{
  "n_layer": 9,
  "d_model": 320,
  "n_head": 5,
  "n_kv_head": 5,
  "head_dim": 64,
  "d_mlp": 1280,
  "vocab_size": 8192,
  "activation": "gelu",
  "norm": "layernorm",
  "norm_place": "pre",
  "norm_eps": 1e-05,
  "positions": "learned",
  "qk_norm": false,
  "attn_scale": 0.125,
  "bias": "none",
  "tie_embeddings": true,
  "parallel_block": true,
  "init": "normal",
  "init_std_qkv": 0.0177,
  "init_std_o": 0.00417,
  "init_std_up": 0.0177,
  "init_std_down": 0.00417,
  "optimizer": "muon_variant",
  "lr": 0.0137,
  "weight_decay": 0.018,
  "lr_head": 0.0106,
  "warmup_steps": 200,
  "schedule": "wsd",
  "decay_fraction": 0.725,
  "decay_shape": "linear",
  "final_lr_fraction": 0.1,
  "batch_tokens": 131072,
  "seq_len": 256,
  "doc_mask": true,
  "train_tokens": 664200000,
  "steps": 5068,
  "dataset": "wikipedia_en"
}
Each number is 128 + 32 x the weight over its row's rms, rounded and kept within 0 to 255. Layers, rows and columns count from 0. The size above them is the row's rms in percent of the matrix's.

# layer 3 MLP up, 1280x320, rms 0.125, rows 741-840, columns 32-63
size [102 100 106  91  96  92  98  93  97 101  96 104  96 107  95  96  98  98  95 101 106 103  99 101 109 102  97  98  99  97  97  97 104  97  93  94 100  91 105 103  96 100 105  96 107  95 100 106 106  95  92  96 100 106 108  85  96 101 104  96  88  99  99 101 110 105 103  99 111 100  94  96  99  94  88  97 103  99  98  97 100  96 100 101  97 100  95 101 104 104  99 105 100  95 106  95 112  98  90 102]
[[ 71 123 114 112 210  91  83 141 178  71 158 122 131 165 124  71 143 122 151 131 122 138  82 110 192 124 157 159 210 102 141  84]
 [161 167 109 167  98  67 122 157 137 108 173 122 182  81 123 105 186 168 138  95  89 100  83 157 155 117  84 154 135 165 137 149]
 [132 143 184 102 120 156 144  76 138 169 116  70  84 165 140 115 117  84 131 156  78 150 139 137  96 100 133  91 133 126 107 152]
 [124 109 113  90 173 110 134 120 122 180  80 107 108 207  82 154 158 112  90 130 156 133 177 146 151  93  81 128 181 120 115  75]
 [ 54 123 204  70 114 128 201 177 123 170 159  72 148  61  86 172  84 110 186 159 155 102  98 149 136 126 120 161 125 135 152 117]
 [150 149 103 124 147  68 123 197 135 150  87  43 156 106 191 119 130 137  96 107 137 143 138 118 113 116 147  87 138 159 106 128]
 [149 163 158  97 153 158 189 118 113 124  80 132 113 118 147 145 136  68 130 126 160  68  87 107  75  89 116 143 117  91 100 158]
 [194 126 110 122 139 140  85 109 144 185 128  91 140 141 167 117  83 162  66 151 115  93  96  73 144 111 155 153 166 119 102  94]
 [158  83 149  55 130 161 136  74 116 115  77 124 153 128 126 105 152 151 123  89 107 127 132  93 112 107 169 122 133 161 110  19]
 [108 106 131 107 121 116  99 157 191 164 184 143 147 120 113 167 124 143 137 199  95 108  90 157 132  85  77  84 184 170  73 181]
 [136 119 121 111 113 190  89  34 196 164 144  64 115 129 136 114 137 101 116  99 108 132 132 142 115  95 124  54 146 112 114 116]
 [108 163 156 115 145 126  88 130 113 126  99  99 132 123 153  77  99 100 156  77  92 164 157 101 214  95 110 152 132 139 153 130]
 [128 162 143 164 155 112 113 148 151 125 148 119 157  66 161 166 142 196  68 109 100 123 110 127 129 144 151 120 126 142 106 151]
 [179 125 147 103 129  64 155  93 167 122 115  82 124 123 132 150 140 103 132 143 140 177 161 110  97 115 190 104 117 133 106 169]
 [171 121 105 186 115  72  86 103 165 149 105 130 155 117 128 140 123 143 126 111  71 170 128 113 149 149 183 118  86  83 122 137]
 [149 116 163 170  96 129 157 121 130 128 134  53 136  96 147 128 121 150  68 179  96 114 156 175 149 160 115  87 104 163 118 122]
 [133  82  76 108 135 142 132 116 117 137 144 119  86 164 159 114 146  98 123  99 116 155 105 187 109 152 120 129 134 148 172  32]
 [ 66 131 100 146 126 133 108 101 135 120  92 120 127 140 141 117 132 102  83 136 111 125  99 138 104 150 115 116 139  90 128 146]
 [ 71 106  88 101  81 121 146 126 117 113 126 174 123 103 115 121  80 168 111 119  87  71 123 144 131 110 131 170 157 125 114 152]
 [138 156 164 115 132 150  96 124 173 125 115 161  85 108 121 128 130 126 122 165  76 141 103 108 199 159  78 128  92 139  78 142]
 [170  92 133 155 139 181 130  92 123  99  98 146 110  86 101 166 119 100 141  62 115  76  61 146 131 137 110 145 111 135 147 165]
 [125  87 102 165  63 109 151 143 184 134 168 176 116 117 123 177 154 123 104 123 143  98 139  54 104 141  94  85 138 105 121 115]
 [171  97 164 130 159 143 127  99  78 150 167  72 132 123 144 153 119 118 108 121 146 180 134 119  99 125 142 181  95 141 157 132]
 [151 164 113 102 126 130 129 160  83 157 106 164  88  86 124 169 115 126 133 160 123 127 137 114 102 130  74 130 130 181 153 124]
 [133 142 148 106 135 172 130  87 123 145  99 120  84 102 139 177 107  99  74 153  97 113 115 112 184 129  75  85 122 126  94 149]
 [168 148 132 156 125 157 155 163  73 128 156 171  71  69 132 113 171  83  86  98 117 134  99 119  90 143 119 219 136 150 111 129]
 [192  81 156 139 107 158 139 153 139 150 120 136  91 118 128  87 146 145 124 137 131 120 132 209  30 169 135  94 136 158 106 135]
 [164 179 112 141 157 160 140  86  89 143 152 100  83 144 199 160  79 124  93 144 120  84 152 112 102 103 106  84 135 156  91  58]
 [134 106 155 102 171  97 139 162 105  74 113 159 154 144 149 124 192 110 147 177 156 134 151 115 121 118 137 143 113 130 105 103]
 [165  56 136 113 116 169 120 148 131 122 107 139  90 118 104 122 110 124 141  94 177 155 177 120 148  96 126 152 109 108 114 126]
 [ 98 118 120 148 184 108 146 129 113 213 171 117 108 187 130 119 176  75 171 148 122 111 108 178 150 109 210 140 205 131 111 147]
 [131 113 124 132 112 112 136 227 133 112 133 126  76 149 105 123 144 222 107 147 151 120 121  89  87 140 114 146 153 136 155 113]
 [158 126 137 126 110 169 165 138 104  93 164 141 155 182  98 101 119  95 122 157 132 139 141 130 108  62 110 101 116 112 135 101]
 [147 137 139 121 127 115 158 123 120  86 130 120  76 138 100  84 133 127  94 174  85 127 102  90 145 142 109 157 132 175 126 146]
 [ 85  89 141 151 180 111 125 180 152 159 118  36  86 139  90 129 136 127 138 174 181 170 112 169 179 151 134 109 116 184 178 149]
 [168 141  97 129  80  49 133 182 108  89 162 125 158 130 132 105 141 110 126 145 195 120 105 176 119 109 156 157 131 105 149 142]
 [ 69 153 126 148 103 153 148 138  79 117 142  95  90 102  96 122 103  87 138 121 120 128  91 180 155  73 118  99 171 108  83  86]
 [149  87 154 150 149  94 184 111 147 180 134 143  79 141 150  74 189 107  90 107 108 123 154 115 110  96 173 163 151 109 169 114]
 [ 64 123  92 140 162 117 122 123 179 165 126 169 166 187 145 114  85 144 116 151 108 153 110 160 105 129 149 121 108 189 104 103]
 [114 116 106  89 153 128  92 106 153 135 164  51 140 143 173 122 114  71  54 136 147 117 148 136  94 140 138 168 142  88  76 139]
 [136 132 123 101 150 138 122 189 135 138 143  99 182  88 105  58 134 141  73 155 119 215  90 145 151 152 173 100 118 137 121 121]
 [148  98  90  96 125 153 152 143 113 161  87  68 113 106 146 119 100  75 150  62 143  92 198 102 108  79 107 168 115 140 212 123]
 [126 171 122 127 139 119 179 120 117 131 112 185 153 184 163 132 157  89 101 108 143 110 181  99  65 141 106 115 152 131  83 122]
 [100  99 135 173 175 118 110 103 120 166 124 129 124 165 209 162  79 212 169 100 121 155 110 149  91  96 117 140 153 122 109 187]
 [ 92 168 109 124  95 126 151 120 102 148 169 158 170  92 145  94 160 109 118 169 136  90 124 115 119  91 132  69 180 124 137  53]
 [164 137 135 140 119  86 123 106  82 185 102 142  72 173 180 102  95 105 129 165 103 158 101 111  82 128 102 121  69  90 156 100]
 [135 166 101 107 149 136 150 121 120 167 136  82 111 158 132 147 156  81 164 141 149  90 143  96 119 156  85 102 155 118 132 133]
 [177 125 143 140 123 112 168 163 136 172 205 125 134 133  91  95 196 135 198 121 133 129  85  87  91  59  97 167 116 132 136 134]
 [ 96  96 187 191 125 122 119 110 153  93 102 138  61 124 131 126 162  99 156 123 130 116  84  69  87 148 166 188 175  88  71 140]
 [105 168  87 114 166  64 139 128  82 150 112 138 112  93 147 210 191 120  82 137  92 148 153 121 141  84 111 166 168 155  98 123]
 [125 162 133 117 124 145 155 178  81 160 142 151 112  71 116 136 130 135 130 112  99 155 114 124  91 136 119 188  99 142 134 151]
 [125 139 138 131 128  43 191 118 112 130 107 101 110 151 109  95 121 149 147 137  85 150 132 119 144  62 141 125 156 128 105 189]
 [130 179  79 128  56 142 141 149 116 119 101  86 172 115 126 119 122 104  96 128 117 147 130 117 101 157 136 165  83 125 101 125]
 [ 92 156  54  96 187 135 157 133 167 112 172  83 123 112 107 160  91 160 121  87 113 100 145 159 147 123 174 128 135 170 128 103]
 [ 96 118 162  95 199  85 139 119 185  83  96 120 128  87 142 160 126  76 158  50 109 132 175 109 164  92 132 126 112 165 157 170]
 [170 119 172 109 199  94 143 133 151 171 135 133 167 139 141 120  99  68 126  96  91 147 168 119 103 105 102 144 105 125  99 156]
 [127 155 162  93 124 125 109 133 136  77 133 128 105 142  84 119 158 150 132 106 120 127 169 113 132 139 110 186  80 128 147 121]
 [109 146  66 149 145  91 155 183  89 101  96 120 145 139 144 169 113 111  85 114 115  78 134  89 123 138 144 108 144 140 117 156]
 [124 145 126 123 188  98 215 107 136 124 101 132 147 113 164 181 168 164  90 101 136 112 106 159  81 101 177 159 146 163  91 104]
 [125 138 153 156 144  91 127 120  65 136 145  70 147 150 132  78 138 140  96 159 112 175 160  99  88  90  83 122 104 112 156 110]
 [108 139 128 110 132 102 117 161 131 183 136 178 150 178 126  74 125 153  99 131  94  69 165 120 104 101  69 115 121 102 127 133]
 [195 109 172  56 191 105  67  98  90 114 105 111 137  96 141 142 138 183 151 110 111  91 165 102  78 186 183 183 175 121 110 139]
 [149 128 127 102 139 120 131 157 142 113 139 175  95 121 138 157 125 120 148  85 136 143 104 156 147 130 109 184  95 140  87 121]
 [136 146 114 137 132 120 125 173  85 109 109  94 125 139 149 134 148 116 131 205 155 148 160  60  78  78 181 111 127 146 151 153]
 [150 187 145 174 126 138  83 188 103  81 130  63 141 106  71 100  96  99  72 166 120 123 121 134 113 157 186 121 133 136  87 152]
 [152  97 151 185 145 128 126 120 195 146 118 110 134  93 147 175  91  93  65 137 133 146 147 120 162 122  65 187 115  91  82 106]
 [162 157  72 120 113 108 141  77 137 139 108 120 152 112 184  70 127  71 156 144 114 116 169 112 144 127 135 158 148  42 107 163]
 [174  94 161 168 141 165 104 106 163  83 139  86 111 137 131  56 151 115 119  96 197 143 181 178 103  87  92 110 106 159 169 159]
 [134 128  86 128  78 107 149 138 132 130 189  93 144  84 123 106 122  46 146 116 129 111 114 158 138 171 102 144 179 130  60 135]
 [ 57  96 201 165 158  86 105 148 131  70  98 126 126  98 117 187  89 148 153 105  90  74 119  91  62 136 160 155 124  73  92 101]
 [108 165 155 135 127 178 138 131  97 113 188 107 156 112 197 133 140  93 208 111  82 220 159  97 180 137 137 192 140 131 174 101]
 [122 107  88 143 140 139 136  71 160 157  83 107 220  84  95 153 129 171  65 130  80  57 108 110  98  73  78  78  89  77  73 121]
 [172 138 171 145 162 175 117 104  57 146 124  66 202 145  70 148  83 131 128 129  91 122 162  93 107 139  92  68 103 131 122 165]
 [136 141 118 139 146 130 152 139 141 127 128 126 170 143 105 124 150 107 108 192  96  60  79  86  77 127 177  96 156 113 122  90]
 [184 150  99 115 122  87 109 151 142 107 124  96 152 151 108  63 150 173 161 103 102 158  86 150 112 144 111 143 120 113 107  98]
 [ 92 129 149 150 140 196  83 132 107 174  91  96 221  66 160 102 149 119 159 149  93 126 145 110 133 101 143 145  74 135 100 145]
 [160  84  84 113 148 141  94 151 100 160 171  90 146 157 121 145 150 159 145 136  71 111 196 153 121 117 135  87 125  91 133 107]
 [171 116 132 119 140 133 131 195 163 119 129  97  84  88 165 149 132 165 132 155 106  71 144  96 102 157 109 102  91 113 168 112]
 [119 141  91  77 189 162 151  75 155  73 156 136 105 136  79  28 107 112 142 129  90 166 147 120 126 133 108 206 144 104 175 144]
 [164 148 158 149 148 138 139 143 139 149 115  99 159 207  81 101 128 209 118 151 114 184 147 172  54 173 109 135  84 116 143  83]
 [104 204 172 202  93 145 129 150 160 136 168 108 160  98 115 163 108 127 153 120  95  97  53 121 132 102 131 144 129 135 135 162]
 [102 203 137 113 107 125 147 138 131 180 158 145 178 121 165 177  92 140 161 113 130  86  93  61 104 154  99 149 100  95 133 137]
 [107 129 122 143 165 110 159 121 132  73 213 112 158 118 188 130 142 148 158 142 129 123 106 152 128 147  82 128  79 161 146 124]
 [176  95 101  89 167 166 148 142 132 159 113 134 162 141  87 143 153 134 137 184 130  74 135 102 116 231  95 151 134 117 176 134]
 [ 75 118 136 120 111 137 187 179 126 110 130 140 110 125 146 147 123  71 158 159 147 135 145 157 152 110 116 107 137  57  75 167]
 [149 102 124 110 148 108  73 103 115 100 135 160 156  67  94 142 121 161 141 159  82 162 126 122 149 179  87 134 174 108 129 150]
 [ 98 224 146 152 169  74 109 148 126 119 110 134 139 117  78 183 116 136 149 137 155 153 136  90 100  78 145 182 147 149 141 175]
 [118 127  81 202 123 133 119 127 151 154 143  80 166 171 128 136  82 114 145 187 132 119  79 149 155 139 185  95 127  83 144 105]
 [209 113 117 105 162 138  79  79 130  79 108 169 122  82 159 153 110 153 140 135 114 146 180  85  69 124 148 119 169 157 169 148]
 [138 108 132 112 173 137 104 124  76 112 112 126 160 137 145 141 111 128 131 127 167  47 166 123 140 135 175 104 137 139 107 110]
 [ 80 173  39 116 189 117 195 109 177 108  92 166 134 113  52 106 167 154 119  71  85 128  88 163  86  96 132  80 135 183 120 146]
 [146 107 154 107  93 141 157 133  86  98 129 111  81  71  96 125 142 128 121 109 107 131  93 185 122 115 114 152 112 104 147 114]
 [105 130 127  87 155  78 150 192 109 131 115  34 141  56 129  67 103 160 144 165 124 110 123 138 158 111 200 125 139 170  64 152]
 [125 123  98 183 106 120 106 109 153 167  89 132 153 159  97 105  84 126 133 136  93 160 103 181 170 144 138 141 160  88 150 181]
 [134 148  91 137 174 105 123  91  94 114 117 118 131  59 124 135 148 122 205 141 137 112 181 187  52 122 111  98 161 154 127  92]
 [171 133 114 158 184 142 134 134 125  56 112 119 120 180 120 148 170 118  95 113 132 168 173 125 189 120  65  78 113 170 169 112]
 [151 117  77  95 156 127 160  46  93 130 109  87 123 124 139  74 147  83 132 146 158  64 176 109 181  76  86 147 135 126 177 180]
 [111 132 144  95 181 100 130 117 133  92 130 128 124 164 115 143 159 114 164 127 154  85 158 113 133 157 123 147 154 144  88 160]
 [ 93 100 130 112 138 115 171  88  55 220 181  95  82 106 102 149 133 219 105 123 144 139 173  99 101 213 152 118 131 122 136 141]
 [128 146 139 190 151 116  94 118  87  83  73 148 177 112 118 143 117 241 145 111  69 134 182 167 151 146 153 126 211 134 103  91]]
# layer 3 MLP down (transposed), 1280x320, rms 0.0613, rows 741-840, columns 32-63
size [ 97 105 105  88  93 101 101  95  97 102  95 105  99 103  88  99  96  94  88  98 106 105  99 102 105  94 101 101  95  95  95 106 101  95  90  91  98  89  96 100  94  93 106  90 101 100 100 102 101 100  93 104  95 105 105  96  89  99  96  93  91  94  96 100 111  99 101  97 107 102 107  97 100  91  89 101 113  95  96  93  96  96  96 109  93  98 102 102 106 101  99 111 101  98 103  93 107  85 103  98]
[[102  79 106  85  38 143 185 141 147 165 127 124 103 120 122 165 133 108 151 156 168 123 130 150 146 112 140 122 140 134 132 142]
 [155 171 118 136 115 161 159 136 162  90 148 140  70 113 109  81  93  16  95 131  52 156 105 109 139 104 137 118 109 149  78 143]
 [141 111 166 186 137 172 104 150 140 143 128 177 158  81 130 129  56 156 125 183 181 111 124 147 162 132 166 157 129 128 146 125]
 [121 162 139 148  39 181 152 157  80 125 188 192 197  76 110 112  79  95 185  80 116 113  45  76 159 112 141 123 120 141 138 135]
 [129 227 142 118 176  76 114 148  79 143 134 161 135 162 184 128 164 140  81 119 129 166 155 130 149 115  81  53 116 130 112 138]
 [142 133  92 161 152 125 141 153 111 139  99 127 140 115  73 151 149 125 155 155 171 109 114 182 135 122 164  78 120 129 155  59]
 [158 140 177  53 132 110 143 134 144 179 178  95 143 133  68  80 119 120  80 149  61 137 150 118 143 113 130  95 110 181 168 113]
 [121  84 103 114  80 129 163 178 116  73 160 212 111 175 108  92 147  88 172  54 135 126 101 170 116  95 168 158 115 109 132  93]
 [145 215 121 134 198 109  79 111 114 165 173 161 154  98  88 121  94  82 108  74 204  52  81 149 165 146 187 167 125 116 137 141]
 [157 112 144 122 110 132 110 134 115 119 177 119 161 116  95 161 102 147 164 164 142 129 118 104 139 127 102 113 110  87 150  90]
 [167 187 147 138 133 125 138 124  63 129 128 101 150  83 139 147 113 202  91 185  90 170 100  63 129 149 128 141  73 145 148  82]
 [118 165 154  69 120 145 117  74  90  81 131 144 123  71 123 156 172 127 116 120 115 151 108 170  66  88  84 119 133 141 130 137]
 [178  93 164 174 156 137 164  79 134 112 138  95 162 137 150 134 124 166 171 136  98 123 133  87 153  99 114 133  84  97 122 174]
 [129  89 152 122 123 149 116 135 130 123 159 138 151 146 109 144 116  99 118 137 154 126  61 115 125 148 160 129 124 123 133 108]
 [161 134 122 126 118 133 113 201 113 110 129 158 133 128 192 180 118 100 152 124 168 139 133 107 115  45 159 130 104 104 122 103]
 [155 134 170  63 153 155 137 154  97 131 155 105  86 117 123 115 115  80 125 144 172 171 140 125 105 117 122 164 163 115 171 108]
 [118 158 137 156  56 120 104 131  97 161 180 185 167 143 148 141 176 121  68 161  91  88 124  85 151 131 141 103 108 169  43 179]
 [120 136 147 160 163  82 142  89 204  94 173 156 101 144 122 113 111  79 101 148 167 106 135 125 157 106  96 106 115 183  96  91]
 [ 87 105 118 181 133  74 102 120 115 145 158 171 129 166 149 130 146 153 143 168 130 200 175 136 107 152  80  63 129  68 159  89]
 [113 120 182 128 207 118 136 186 191 149  89 138 139 153 139 110 135  98  97  86 178 117 123 192 106 117 138 115 100 168 116 151]
 [137 115 206 150 117 105  64 131 147 150 177 112 128 190 141 112 176 100 107  99 178  95  90 126 108  94  76 124 158 150  98  96]
 [138 140 141 141 200 104 130 125  21 138 129 161  91 132 128 107 127 115 160 100 153  96 121 168 178 110 124  87 184 139 129  85]
 [120 103 199  84 135 147 149 137 119 148 123 160 148 198 138 190 104 127  97 148 132  97 110 141 149 176 118 106  54 149  90  78]
 [154 121 132 158 110 143  72 153 155 136 153 177 179 145 181 138  73 106 136 112 180 130 114  85 132  87 149 105 144 155 146 152]
 [122  70 152 175  96 140  80 109 125 138 110 163 177  83 137 139 202 160 102 129 100 155 156  97 147 106 151 171 171 101 139 202]
 [111 149 183 157 101 102 169 175 167 102  92 117 178 184 124 149 100 215  70 128 127  79  99  50 167 144 101 127 154 159 163  87]
 [153 161 108 123 151 113 143 133  95 100 141 164 134 105 204 243 127 145  48 104 126 160 152 111 153 154 115 150 111  72 113 138]
 [154  95  98  97 101 107 179 137 178 111 143 146 141 129  70 119 167  48  66 136 111 137 115 119 154 144 118 113 146 116 121 111]
 [142 120 100 132 119 150  93 107 117  99  98 132  91 177  77 141  98 127 123 121  89  97 158 192 133 166 122 115 102 133  86 135]
 [ 56 143 149 104 169 158  83  98 158 152  95 111 123 147 135  79 142 146  76 166 141 104 109  94 180 123 156 146 139  82 169 116]
 [148 136 201 106  97 172 143 104 112  42  86 157 141  89 147 108  78 122 118 148 142 116 142  83 142 139  80 103 140 228 157 117]
 [127 129 133 142 127 131 121  49 138 183  47 151 137 146  73 140 101 168 131 176 134 149  67 150 161 155 106 101 121 177 122 189]
 [ 42  75 127 128 104 143 100 117  76 105 181 126 108 134 144  97 122 132 148 126 159 109 145 160 103 103 182 105 177 113 128 118]
 [ 91 108 134 130 114 154 102  86  85 125 145 173 153 129 179 134 117 209 156 132 142 137 125 133 111 104 127 123 132 135 161 158]
 [178 100 113  94 108 125 122 135 151 124  72  90 158 156  87 160 137 140 137  72 140  98 149 124  77 144  72 113 132  72  93 146]
 [138  86 175  76 122 172 161  97 158 142  89 121 136 149 118 126  69 108 100 120 169 180 165  93 179 150 149 171  84 165 117 162]
 [146 119 103 190 127 120  71 150 112 105 143 119 114 140 141 143 115 169 123  96 158 140 153 114 142 172 118  87  98 159 153 142]
 [111 144 101 122 138 185 125 193 145 138 155  85 147 140  94 106 102 115 103 119 140 118 109 177  98 123 110  87 117 122  55 130]
 [121 138 162  90 122  98 136  93  90 130 149 166 119 107 142 137 148 143 108  61  53  87 133 156 144 193 124 187 141 102 136 142]
 [154 100 157  91 122 139 130 136 116 114  96 111 152 116  85 119 118  87 154 108  85 113 106 119 175 102  85 180 176 110 135  83]
 [116 169 114 137 116 150 104 149 123 156  94 189  78 168 168 166 166 144 187 111 162  68 150 105 153 142 119 118 121  89 122 141]
 [144  94  93 131 113 111  98  59 106 116 112 173 162 136 145 136 143 135 110 136 113 114 163 130 153 144 165 161 104  79 136  84]
 [110 125 154 133 123 122 115 163  79  94  74 187 155 176 125 147 110  81 124 142 130  98  50 144 169 169 143 103 103  14 163 119]
 [ 85 158 142  63  60 138 123 145 168 169  68 111 175  90 111  84 120 120 118 139  96 122 109  94 153 145 166 176 131 149 125 128]
 [125 180 116 102 100 150  97  89 127 121 165 152 146  88 127 144  79  59  73 135  80 184 166  86 134 106 170 174  99 112 133 153]
 [127 171 128  87 178 116 166 145 106 135 168 114 180 132  95 122 144 128 149  92  82  89 100 147 123  94  59 149 108  72 129 144]
 [104 156  97 121 115 176 175 145 139 134  97 110  69 147 119 127 131 106 148 127 127 110 176 133 133  80 201 151 176 143 138 138]
 [121  48 137 138 108 140  92 178 120  74 104 125 115  93  87 142 120 161 146 143 119 134 125 160 147  90  59 115 149 159 114 113]
 [164  87 110 119  73 166 112 140 156 145 162 145 164 118  37 138 145  83 100 175 134 120  97 140 100  92 111  80 161 136 122  97]
 [106 169 105 140 137 121  65 163 103  80 141 150  70 130 129 118 141  84 159  77 136 135  65  62 101  70 195 124 133 104 123 132]
 [113 165 146 129 189 110 129 129 107 164 118 175 168 135 124 111 172 155 160 135 126 142 161 129 112 130 109 143 125 122 157 122]
 [123 138 164 162 171 153 116 152 163 154  73 167 145 118  93 187  83  92 175 102  99 120 103 127  51 139 127 148 149  99 176  96]
 [141  80 126  94 176 145 140 143 149 136 109 137  97 135 118 129 155 155 154 167 132 163 100  94 147 159 108 126 100 118  91 116]
 [128 124 114 155 116 143 125  71 104 157 165 123 130 138 100 123 148 151 105 179 125 111 114 118 127 153 133 111 158 132 133 118]
 [137 119 160  97  87 173 128 113 176 103 121 119 130 109 149  77  88 104 123  97 116  73  53 113 156 121 122 144 121 121 190 129]
 [ 76 136  97 133  91 159 125 107 132  64 201 134  59 172 149 112 159 215 159 140 121  84 107 113 209 162 162 129 187 128 137  98]
 [ 77 136  96 140 113 128 132 129  94 114 109 147 123  98 154 122  87  58 192 151 134 157 102 102 121 120 134  81  25 146 127 142]
 [174 110  89 132  95 120 158  81 140  97 173 184 150 173  81 139 113  83 153  96 206  93 128 129 173 101 164 137 119  85  82 107]
 [160 160 208 120 131 138 177 139 147 141  91 151 125 112 137  47 109 121 115 113 167  60  82  79 119 143 104 162 115 134 110 108]
 [ 86 145 103 155 131  51  94 129  68 121 151 142 149 127 108 148  85 178 171  94 167  91 143 141 141 159 147 110 166 162 146  96]
 [137 132 134 171  77  93 140 142 122 102 186 163 104 102 164  93 131 144 105 142 133 163 172 139 138 181 184 185 158 115  70 134]
 [ 78 159 109 157 141  93  94 125 139 179 182 147 100 137  69 142 131 168 193 135 160 129 123 136 124 161  96 113 106 137 124 125]
 [182 149 175 131 110 151 136  94 121 120 134 115 115  64  92 186  96 119 111  90  81 111 105 151 103 124  90 172 122 107 114 188]
 [196  87 131 113 161 115 217 117 160 130  97 114 144 176 121 155 163  93  96 138 103 115  99 128 128 132 135 188 125 118 146 139]
 [176 164 183 112 129 185 167 138 157  99 119 117 125 146  75 125 129 158 127 129 104 183  79  78  90 151 103 131 188 158 152 137]
 [109  97  76 127 131 129 109 103 129 131 165 100  57 169  66 165 130  93 126  99 116 165 104  74 223 167 127 114 137 136 170 181]
 [133  76 139 146 132 143 105 116 161 108 138  87 170 159 167 130  90 105 178 216 147 175 139  96 102 129 112 101 189 102 125  92]
 [ 76 162  91 129  56 114 134 106  92 116 124 152  81 134  92 133 103  70 107 108 131 171 164 116 192  98 148 122  88 149  81  97]
 [150 133 126 139 111  87  90 113  92  80 118 102 183 144 112 146  84 101 127 127 157  84 106 126 127  82  91 166 152 121 116 149]
 [ 81 104 110 154 137 109 141 126 150 115 110 174 173 171  93 128  94 160 126  88 210 148  96  91 169 196  87 114 170 158  98  27]
 [110  91 124 157 111 117 106 127 119  85 165 227 124 108 116  99 113 127 127 127 137 131 140  87 176 166 133 160 120 153 130  77]
 [164 171 101 151  60 157 184 163 132 132  81 116 118  90 136  84 142 151 107 122 120 118 182 134 145 151 180 131  40 118 119 121]
 [ 95 123 161 149 177 170 147 132  80 160 117 113  93 119  86 128 169  86 101 108 110 119 180 111 182 134 111 162 184 125 172  88]
 [141 133 145 109 169 158  50 151 137  64 111 185 131 114 130 114 184 160 104 121 176 141 163 143 135 118  72 128 139 112 111 151]
 [173 188 127 176 100  84 159 108 147 111  92 151 163 139  66  96  88  40 186 116 179 139 121 117 137 156  80 116 119 167 183 128]
 [ 78 134 125  70 128 145 151 139 129 132  62 121 119 120 119 143 141 107  96 136 130  81  94 195 120 143 161 115 144  99 123 148]
 [ 43 102  75 159 131 129 150 153  95 140  86 146 118 121 142  89 156 113  89 110 135 168 158 120  72  68 148 159  59  98 161 133]
 [112 126 107 119 136 157 149 101 101 119 141 172 117 196 113 124 138 104  96 138 106 156 153 180 112 124 124 119 111 148 114 168]
 [163 150  83  72 136 106 171 210 105 225  85 107 123  85 125 148 107 105 130 125 153  70 149 119 146 123  80 152  87  99 111 167]
 [ 93 128 131 191  48 155 139 108 115 111 138 166 143  78 148  93 125 145 118 152  98 131 110  99 195 112 117 154 139 114 117 163]
 [167 126 141 103 210 119 114 129 113 148 115  94 109 142 133 120 161 158 153 129 124 124 146 137 123 127 119 101 155 116 141 114]
 [138 130 112 141 143 102 171  83  52  78 162  96 151 168 138 184 134  85  81 159 159 160 114  98 144 103 118 114 121  75 136 121]
 [ 77  85 226 114 136 149 162 107 110 102 143 113 182 155 140  49 155  94 138  92  96 129 173 103 132 152 107 177  59 118 165 143]
 [143 147 183 102 151 133 109  91 119 143 122 121 121 130 124 155  60 180 155 117 167 129 171  51 128 116 127 114 142 133 124 103]
 [170  96  70 139 183 115  96 123 103 100 179 114 135 115 112 102 121 101 136 113 109 113 117 111 182 129 160 140 109  48 141 125]
 [132 132 150 176  99 123 119 140 110 153  87 125 117 124 142  98 127 126 111  78 197 118 147 129 131  82 110 109  71 159 145 126]
 [161 139  87  87  97 196 138 132 129 113 115 129 153  87 134 140 184 215 122 120 174 105  92 117 113 190 136 110 138 125 112 173]
 [132  95 156 159 104 128 150 132 126 101 142 125  73 104  60 104 146  94 129 112 132 162 124 116 165 111 117 161 125 142 107 154]
 [142 122 129 131 184 157 160 140 127  87 142 152 213 113 136 186 133 172 121 124  99  97 107 133  95 101 155 141 166 125 152  99]
 [193  98 141 138 101  92 181 141 113 142 109 130  89 128 159 107 111 108 147 124 181 107 148 115 151 182 130  78  92 153 159 110]
 [143 115 130 100 122 161  87 162 131 205 115 165  84 158 143 128 120 135 113 121 149 113 119  79 169 121 122 212 103 112 100 123]
 [150 123 155 176 153 140 121 153  74  86 113  44 100 114 109 127 179  45  82 114 144 123 120 176 110 100  45 134 107 154 110 207]
 [146 114 105  96 117 133 200  84 107  52 143 111 150 110 125 117 104  94 113  70 148 160 158 154 157 136 180 123 180 192 146  99]
 [138 156 130 119 145 106 135  99 115 144 128 152 125 153 105 144 138 185 144  77 153 135 151 156 111 156 113 161 139 154 122  74]
 [106 136 128 144 148  55 103 127 138 140 138 145 146 113 129 133 132  75 124  90 151 110 166 180 128 122 141 122 104 139 135  73]
 [130 132 156 157 206 101  99 144 144 140 141 109 153 130  91 100 116 127 112 127 150  96  80 120  86 122 159 135 154  93  50  96]
 [147  98 158  95 177 157 175 118 122 139  95 131 186 191 138 153 169  89 141 137 169 162 164 144 144 188 120 143  85  91  59  97]
 [116 161 134 124 139 129 124 138  82 184 152 114 138 107 111 193  72 213  83 106 104 181  99 143  92 157 116 121 134 125  97 150]
 [176 150 114 103 137 123 148 168  59  53 159 129 134 146 189 126 135 133 150 129 100 143 119 145 124 115 173  90  89 113  69 113]
 [128  81  97 114 108 145 164  75 118  64 186 111 136 104 155 163  97 167  59 119 126 131 123 130 201 164 173 175 171 100  77  75]]